{
  "num_hidden_layers": 16,
  "hidden_size": 128,
  "num_attention_heads": 2,
  "num_key_value_heads": 1,
  "head_dim": 64,
  "intermediate_size": 320,
  "vocab_size": 820,
  "hidden_act": "reglu",
  "norm": "layernorm",
  "norm_place": "pre",
  "norm_eps": 1e-06,
  "positions": "rope",
  "rope_theta": 4380.0,
  "rope_fraction": 0.25,
  "qk_norm": false,
  "attn_scale": 0.125,
  "bias": "none",
  "tie_word_embeddings": true,
  "parallel_block": true,
  "init": "uniform",
  "init_std_qkv": 0.0322,
  "init_std_o": 0.0322,
  "init_std_up": 0.0322,
  "init_std_down": 0.0,
  "optimizer": "adamw",
  "learning_rate": 0.00189,
  "beta1": 0.95,
  "beta2": 0.95,
  "weight_decay": 0.12,
  "lr_head": 0.00885,
  "max_grad_norm": 1.0,
  "warmup_steps": 442,
  "schedule": "cos",
  "final_lr_fraction": 0.03,
  "batch_tokens": 16384,
  "max_seq_len": 256,
  "doc_mask": false,
  "train_tokens": 122200000,
  "max_steps": 7459,
  "dataset": "wikipedia_en"
}
Each number is 128 + 24 x the weight over its row's rms, rounded and kept within 0 to 255. Layers, rows and columns count from 0. Numbers have three digits each. The size before them is the row's rms in percent of the matrix's.

# layer 2 MLP gate, 320x128, rms 0.0784, rows 126-142, columns 0-127
106:150130170146149111130124106125115144118126113079178118095118136106173084126141156147198139139172139090114118063120155160119128101154107154117137119125112157120127134160105114133123123120157095175099154097102122156116127131129133133138043168124136145113131129120121120127163107130149137122128095116147132116100132137126095149150119146097116124122142109114160112151114126195129133102169
102:150136154101131143108115177137105114138139138123135157128132153123086085105137182118102115087103100130098127119115079131153134148165114141115092146111165144098145173165145116138130136115110154144119124114120153165095091134141121105175121101127148145112093131124103178125157098127117129131142137093092139121142140104189124127118173097126116113103113125150146117145151094131122197107084
099:132102138149172144089120127129132095107179124167095199130126105130128117121118115162164145090144151140149119126106109152152099102129157121122136139157122171149131129113120144098148176143149131180122103136095124145135136155134137099098127132127111104166102131135140139162071134135120069137135153137147174078122122095130081124130107096135108097139162131138159147108108129138126115074135
097:124151146152115161143141140109154112125120122124150144097082129105131138101130155125146097151143124114075124125096119133123111132149154102115112131135144096182106128183144128145120095126096120143094121119107148107142119142176098123118118137143129162164115148101115132105146090145098141137129118105165148107126133159160142108121122098165105148133149082114177144175060060182120123147138
102:169143153130126134131117158119120101095116110128117130126113098103167105097140154147135145124091121114135120076115173117065185142125178157117132140123097153138123149147117129088131114093112086166150180108144157134113110133128149135115101142092135157133107115113100133099150163129138187151114107116143141139112155095107141158119143158075142115099121150124155102108157111156144130081117
100:114142169177112173129137102143134081112143157121115138097141129126161149151110156142157141127115165108139136119138111088089097102129138144107129141101115118174130141135144092122138101163140117176098132113127087103141146144170091132104073129137132109161126125114136131113111140138144100182123151144179141083104122126114142109152153082159114114129135092140137137155120081193114107134129
098:128129174155170108113109094106128113132153077100168125131153144082167126114114145134102131140128088092149127139120132138143186140139086102167156154130122113131138100118125107120109102133119124106159116146114142120086151125140120134118134144167166172090159097092150133087161145091137160106123096130126083164140110120142152109097123188089159120096122118133153129136132132122148114142168
097:104138186143156112138106134098090095101129125120143188102120113122126077094160152109184092095173166137101139123090139136121152154141120147113138163147179119144140171128138130139140131148171134140122125114125122150126113143095127152138137154090139143126066132113148121127116156139157106148180136118152115144106117117118134142103151113115135089150119092143139135114145123084133108076093
096:111122123135100112124095136169146100111122086152120157104142141147126154127102127136102132088189088111160130123146159097148131159150146108156165148130147134126117129158135126112139136102125121197151105096127171143115185099083136089160096128136107156103137117134107123118114155114085130131126107136114162129115089112152147101100144116126170113113160141115154135086123167121122121118192
095:119150106127099144132159101153114108102153108174148148101127118170143107123092163125139104151134139127121111136082122062127116154149124098114104108121141136142105128090104153105133102126106121168121130170141105117115114147156143095130106129135103160144132095159115111145091173155158152144129136185164139128138136127091117133098137106170131065126131107147180145098145137128105129093080
092:081124108126161118134131120110148155146153144072096151122153127115114122128131090150148148139177144131097195133155119136145137151142118135100109118098130104141117168142194195122134075152135100154113144134123145098110088141092106151154130125123114116109100121137113107126138134140151089138130105145119139145104139137108106099104136142127112135099109114173136110144081152120119133159056
104:098090127165143141136094111146158146107130136135149128152146166179114180152120155098140125122138133120112146151125180070108127159137109127144143111145116114137135117154120148110144119159089141132101138111084148134106116138131103106132112072111098144161141101089114139122088134091116134187108077138126136155185115130169160106120140153141138138158144093136116147113172090133122130103114
094:146144071076122088114148113144152140117183130136125126165106148110121112158114144128131080096158116114108136132131161098160123117163067141137157147138102107119118170164123090143129117119140154160154136142158141141126135138107134066124095112100091125149162103123118151133104138146127064118099122108111148117147131104140120131124168103078117110149117115117163146105150151132173123144153
099:134117070134105117117144107115096157108114075139166104117153110152179120117145134092153133125132100168173132145111140139147148153139127065146087118191092167180104098141135113125097151116098093149138114099110114134136115160133109143155127133110099155115160098132135121105136164138151115164173135148124126111132122130118163100152113109121120129114175092138145120103138157115139152125105
094:099183130159101090145112119094121110080127097131178118135128103128137156110115076124161137111130123110095200083119149119105100130138115098099139110105116118146157093143110126112149127136145058134169133128118126130127133162103131121150102145106144142158114144106123130125159188160133133169166100127131137144113120130112162154105149143124124109122178140126147119070124101146140112119140
100:108123137107113132127129165133127117124112153097127107108125093149088117097107211127126155098168085132112100165093132146086117146179113141130135134125148122117080158148109172121141114116068132137112104122136111123129124117103125080163130104099133140159097123144117167126112185140166150136108122178148159130140116100132148114129134146124105170134133129173154163113113148113150155124141
104:138128135105089108168109109142157098110137080086132121159088098140121135118110135112129139086128095167116111121150160129098110152111134097147130109139105155144156175126156137111164123107118157171122112138151131115083104131114117108174061137123149136103099122150104127173168118168165106166163121131145137130119130133125106118109129150070124143128165136148130162110125119096082163135124
# layer 2 MLP up, 320x128, rms 0.0772, rows 126-142, columns 0-127
109:112136086108114073127150126126099125114113164152150098148127134120098147109081110125133104060168092160097150107117117142087097138193136127127140150110140123113115123140145148139138118094128128085136069200132159117138127148133080119127142116149141124105154123152109121121162134135145138131121133093152160121148102154166161149139143166143137148129096123136129165077123111109128127152117
098:146125146136113085150105151140141129176154106084079079121145105111151146126108134120112108099113104141167114114119157136127122137128095079131119107116089161140125153151103091125123147100137125091178146142119158109166124114108131111181116151136136157110111133136120084100156159150121169153115114114169123151131152082128151158135099167114163131112150137123173081124104113139134132107169
100:060123111121128133123110087135132137132139104146087157114123143133130137152069113191090132122140102091143093168101148152099138114148174115110149150112133187114130127139123145131129138158138093125101121139145131098128117137103118118115126083140101125090104075133153080130139125140181117156106140124102149148154120160162146084152174144132144112159121122122148139109144106143121146162152
099:110133075153110116105136153179141153112137154142118128183157106147134125152170059131129093135095125110143132088128095125144103104107156134135146146135080141123168070118141145088121172115091092157131094128155131189105151116137116110115086153141135104167153122123114149117125155108081143138128113156129103138153116084122121140100109145138141105144114134147124151116142110120104139132146
103:135136177144153190130100133126104145125147132108134142117134151154166166106137122140115124091101154119111143137083149069117171131077123123110124117139139122158122141123092175141113098176150137123112188091139146093150120119113130126089141093059129131106138099111126143131150102112163124164133130127125153131118146107175142108121158125127143097097097119115118129111131175134095159125107
106:109126088119096137157158123083104089133159106143114086149154125081108158136108177101138177129150148151150104137177121073105135119158146160153082093113097158105107145133138147116126132150133118104116103128116114096094154112103112119096126139119121116120138134105080121136121128132151114183133119116184143092134136096152145176148145099103145112112140135141084118139162134133124135124103
094:125086142140164129135103122087126122102134161149137106188147139119143176133149095119117131116134113114154193100080147096108126118138131139162167127151082135138115126130129200123127100157126093114113156157122167119125110142126128147083147105107121152125152117097144121141120111134143140131120158131123148081115130114141151136082128124113174106112122093103129125080131143153191092137151
101:131119146083158102077112120135104109120143115156124130142107134093075128107104163125113131171181146121062144133137144127103176120163107179124163202149115116138106147146143100127146088165147095134130125123142128076096115140139159110118145114141143147110144145142126114125119137132097122148128106110108105158120134124176119129114148143127152130068093086129127127136166128135159124149127
096:147121171142126101125109127113099091130100116121156137125149115119136134151148094151131127115105130117127138124127143117123146108119116081132118107158100207066169090137114181138081141121143159092155119177134103142151118122101133139131152131128160123141107093164116096105161135132156156088086145117135154141142150088123152119125136113095147111172100111175103159124123110158103100138148
095:153131139117152112150161101112145148156139130131107123150176133136106134150127180138078089198111167110128089158140135149141135092080120148127130128167135143158113118081128110169088096148106166114122147163149113101105167131129148116113121087111152125099101125125123101159065161132148145112100110110125117118134120138108124139136138080111162113079109115125136125119125166126137144144148
092:190163141138104141123115129127144125157130137151127140149142118123134114102129131107105162098098113112119119105093081146118125119151100169164147113125136116146147083147145100109167123146151124118196149112136105137136131162123117135104101146127120134139101118115167125127142145095114161124136087082155122163108099071141099112177132186094131171117116147095103107083128119146155121144165
099:133172107125140154130134125162124098113085164128081157136116129146133139143155099121109122157112155155136097105160129155141098124142167072096169129081117121093116135091134125114110143156137102100086147163145092121141152108131117152145111141102113113119140137120097121147143173169109150110156162162151144107128115116090140137133110106120120124161107157155102069109110194117127120148102
094:097112126089114122099107139165057163118125130109104134158145130147127139129139122064123140116141123145114111139168144142137151137155170106133106111143140129108104103124130112140079100135144126144115136126120099149130070148115115157121189143088112126138167132151086167142096133130182108096141172153121087145112146112145134104135136128143142078150103109155102152130128120133184124141103
102:133146137098101126145116160178138092108138147105128104096080156167129152152160076129099138125146128121153102151099125118123115148141127139132103114118160115124171096172123107087148117165146118164149138112131092167116151139094121149145088110136119126151111101127138073128180117091122082119113133161123098135144172157149111091120113180141106110163141112103120096136147119148117142146147
095:145151112131164118126155146129120138080173104165126135165170105114123137111130125139150117130143156121105147128138215152115133127106096127146176109115149121143110127105098098136098131201091118122148118113114131123126118136098155144140116142150182101123113110113121171107090142170173125125092116074150111156116130081108155124140129144142147105135137128103137129089096106096132120125128
100:132146088074118123109114117114141177122150155162143154169177116152106138152116135115132132174146121090099152178165120139145127121085173121150111132132107131132111100125092125156124095094130127131165101159128135133107133067144133109107131130116109100130128147097150169129100114161150106093142176096127092118151118150086128112099145145173115082137141128112153119137145112097116127154107
106:145086198148140126122122104103147128125058104171145115113151171165118133130125087118133111136137103107119129115149131153162113085142150138138124158107112124109134127151130122119109123094150112129094134131111073172115138160146097139133158147105131139179174129144165124115085132072114122124119094143155107129139162121085146100106122140143147102143104112112161106112126153184109124131121
# layer 2 MLP down (transposed), 320x128, rms 0.0756, rows 126-142, columns 0-127
107:162115159144125128138106135115120163107164118104098137119137126127111109103165143110110146132152134093122146147158100126128170099094074110119130137122124136164107115125154126136183113115165113120133146159137135124152089132161123125097107099121089108117109125162202154134139114117117154143079144143130092145165122157115109145175113108138160114125136121121070115127125077152191108094120
099:098169156144132116130143133113109147119108169141128138110102131096128122175161077108122101074140142106107137128118123116179125119128122173151119167159155082119070130148130094149139096134136154154163152132091172129113143154119117128104130122126143150152154176116127081141117071101142097114119108166083103152121097126168144158137106105137106113087128132124125130155125129156128100124130
100:101128175142111157160124106140092116114124104100107079111130115107100140120101122117115168141158103098109155104135099100145147130158126113119152139114164134133147140159209122137128114117137133100140143115097126118138145124142125121086114154125105156103140196122121115130141123174113146147170098113144173114121145157040115157124130119141118141132119099118096133157138105125109165151165
100:125125146125145125134110110089142123142119111122134161125120106129170118132078171131102170121158144117104099156129132162140125107071088105116097063094145132127082125124074132138145133088132105075144120099105168120142102118136115120125124126143177154134169111146145086120124143153157153181137155125104168117144126117133138134139153130119114121140145112123185136154089126092167115135131
103:132159105136089152148127139167090113125099148098111134115126126108134123144108169150132118134128081112141063122142149121149122156123093137135120119099118094108106147136121101144128174121117163097123096119187136103124174164127123077143128155178119142166138148107116110111136122152114165099159105150145112141126163155143089101118110138125113162094119150062156149147131123111133169130162
104:158143125164102142106134131146177114104189151123114125086129128143123121132155128110179134141143117109177143129119161072132166137127109099118130132131110116133093096146133076152113115156089130121163110106132138150140165073151090099116113114105155088127140162096135129104170109103140149138132107147136113147149140127133137126170136110165126103137113164117107114107091096139189098117126
095:162147134107152132100131109166133138169135070099109131125114115135137132110104177130146133136108057141124078161137159162147111134133063132116125132127129111120119139131124125136135133127118130079134109129130099117131134179146159097169087183175118098149091153125112136117142131139118148104111097140146108125137115159112125123154102133169101176147131132135138120127147051120112158128145
100:105146118111135118113170127114073124151112168116153121134136092139111118095136119101109116130135166171161157103156148110116152178136187076144095093135088128160107100127160125103108166147128107122110142100102107110158135141152097111096122150127141126132109106117163091150144141089133140147130146134168119111173142174126154119129153158144131133129119155134095107119127119149104072093158
097:148116142084143176117128140092142094170139136116128125158130145094116100113091170174132099141124108116116144156118105134158123088154142131148144145094158092156108148110091128099136131117095112141121161138120162129099114117168130127099128108116103152117093132098170086153117141164121149122103151104095111111134120134154151154147115161144103141100165132088138091149115113110151206130110
096:124115132157120134117107129161115127125094151119151109112097111136161152158140119133135165100149051138153138125076110129094128060166131129135153107109105101123138120135208131104107139116075143140162150139136109135140135157150110106106132130136135164165135131111150147056157146124136121117134136133120121128181144107140134124110123146095098140142125165149128136148146112122107160093083
094:127124070145128103133117098169104170180112133125130101122157120124109144135124080170145123162147097111113184122106155159132120150120192091116114096140167133143139132097147127122095083106104089099138112131145133093153153094110123179139126130122113106160127121105103098101137116134142115114140107151142175114112106132113127142158118136115073115138143104140145169140150120171143134147151
100:085112159115154159154148125131113136158143109123131092115161167127111162134148150126141157130110141149095157152115137093150146075143163094138119144120125157158146131140079161135129104138090137130116131138110148170159110112130110096097142111127142113111103134115126143144145092091102131157060150115149165121132086096138169149119127117121166119104154104085145148082146119108182101123110
093:155144175142100107135122139077163124143173133119141167112120148134121132120114129117141048139135114136127100134121099144080110163143136085127126156133095161121124131126103138125162118173126136146090129154113126153121105118127108169084085123146138106115086116144142118112128128119142129143197113133137106158089181122114117103121138117115170127082159159106125124131149082167129161134129
100:142131112104138136126155151124135107149152121149108135130142139127073105088117122112122116117099200127098137123154152116119112144090162089116149138109155098147131149149073148154125139134140101109147093143139168111119149080098134120125152155147120138107177121112089127208101120146155165107154110111124167124108079164083104127136137119129140153105145156130118151108093143127115106126152
098:117147138153154088114122102144082148119126137127099103150095181142180149153084122113157140095188075140158172098097114122114104094169102146148166156161124138133102126153178104090149140122130148143118116155106123141155104136122118106139131151121111164159119084092157097126163125113107120097121137115161136128180129118133131102126130103124139115139112101139097113136116145148108096122124
102:117141108135146181131128143180133142087106088107091092109091120121128110149127143131153137113107117132092161112149136167113174110143091109113167146141133126126133109096174121126113127102100101125127120118142112184175155174101153135134132131131160129128110140130102122126158159105130143141113078125159091139163152160155138093168167068070134144124108141115113107120133138126125116149123
104:146120102108130169114120143096161130134170136120133141176146129109157112098153154104144139106157108114158122107089135137097142096131163113125159111114124136128107136142113126116123150135133172133181112088153129152127165097109066123109169159149095137092169162133117154120142115163153096096133147112094161125144116108136124145087119106149063131127093133147078122149107107101152132132101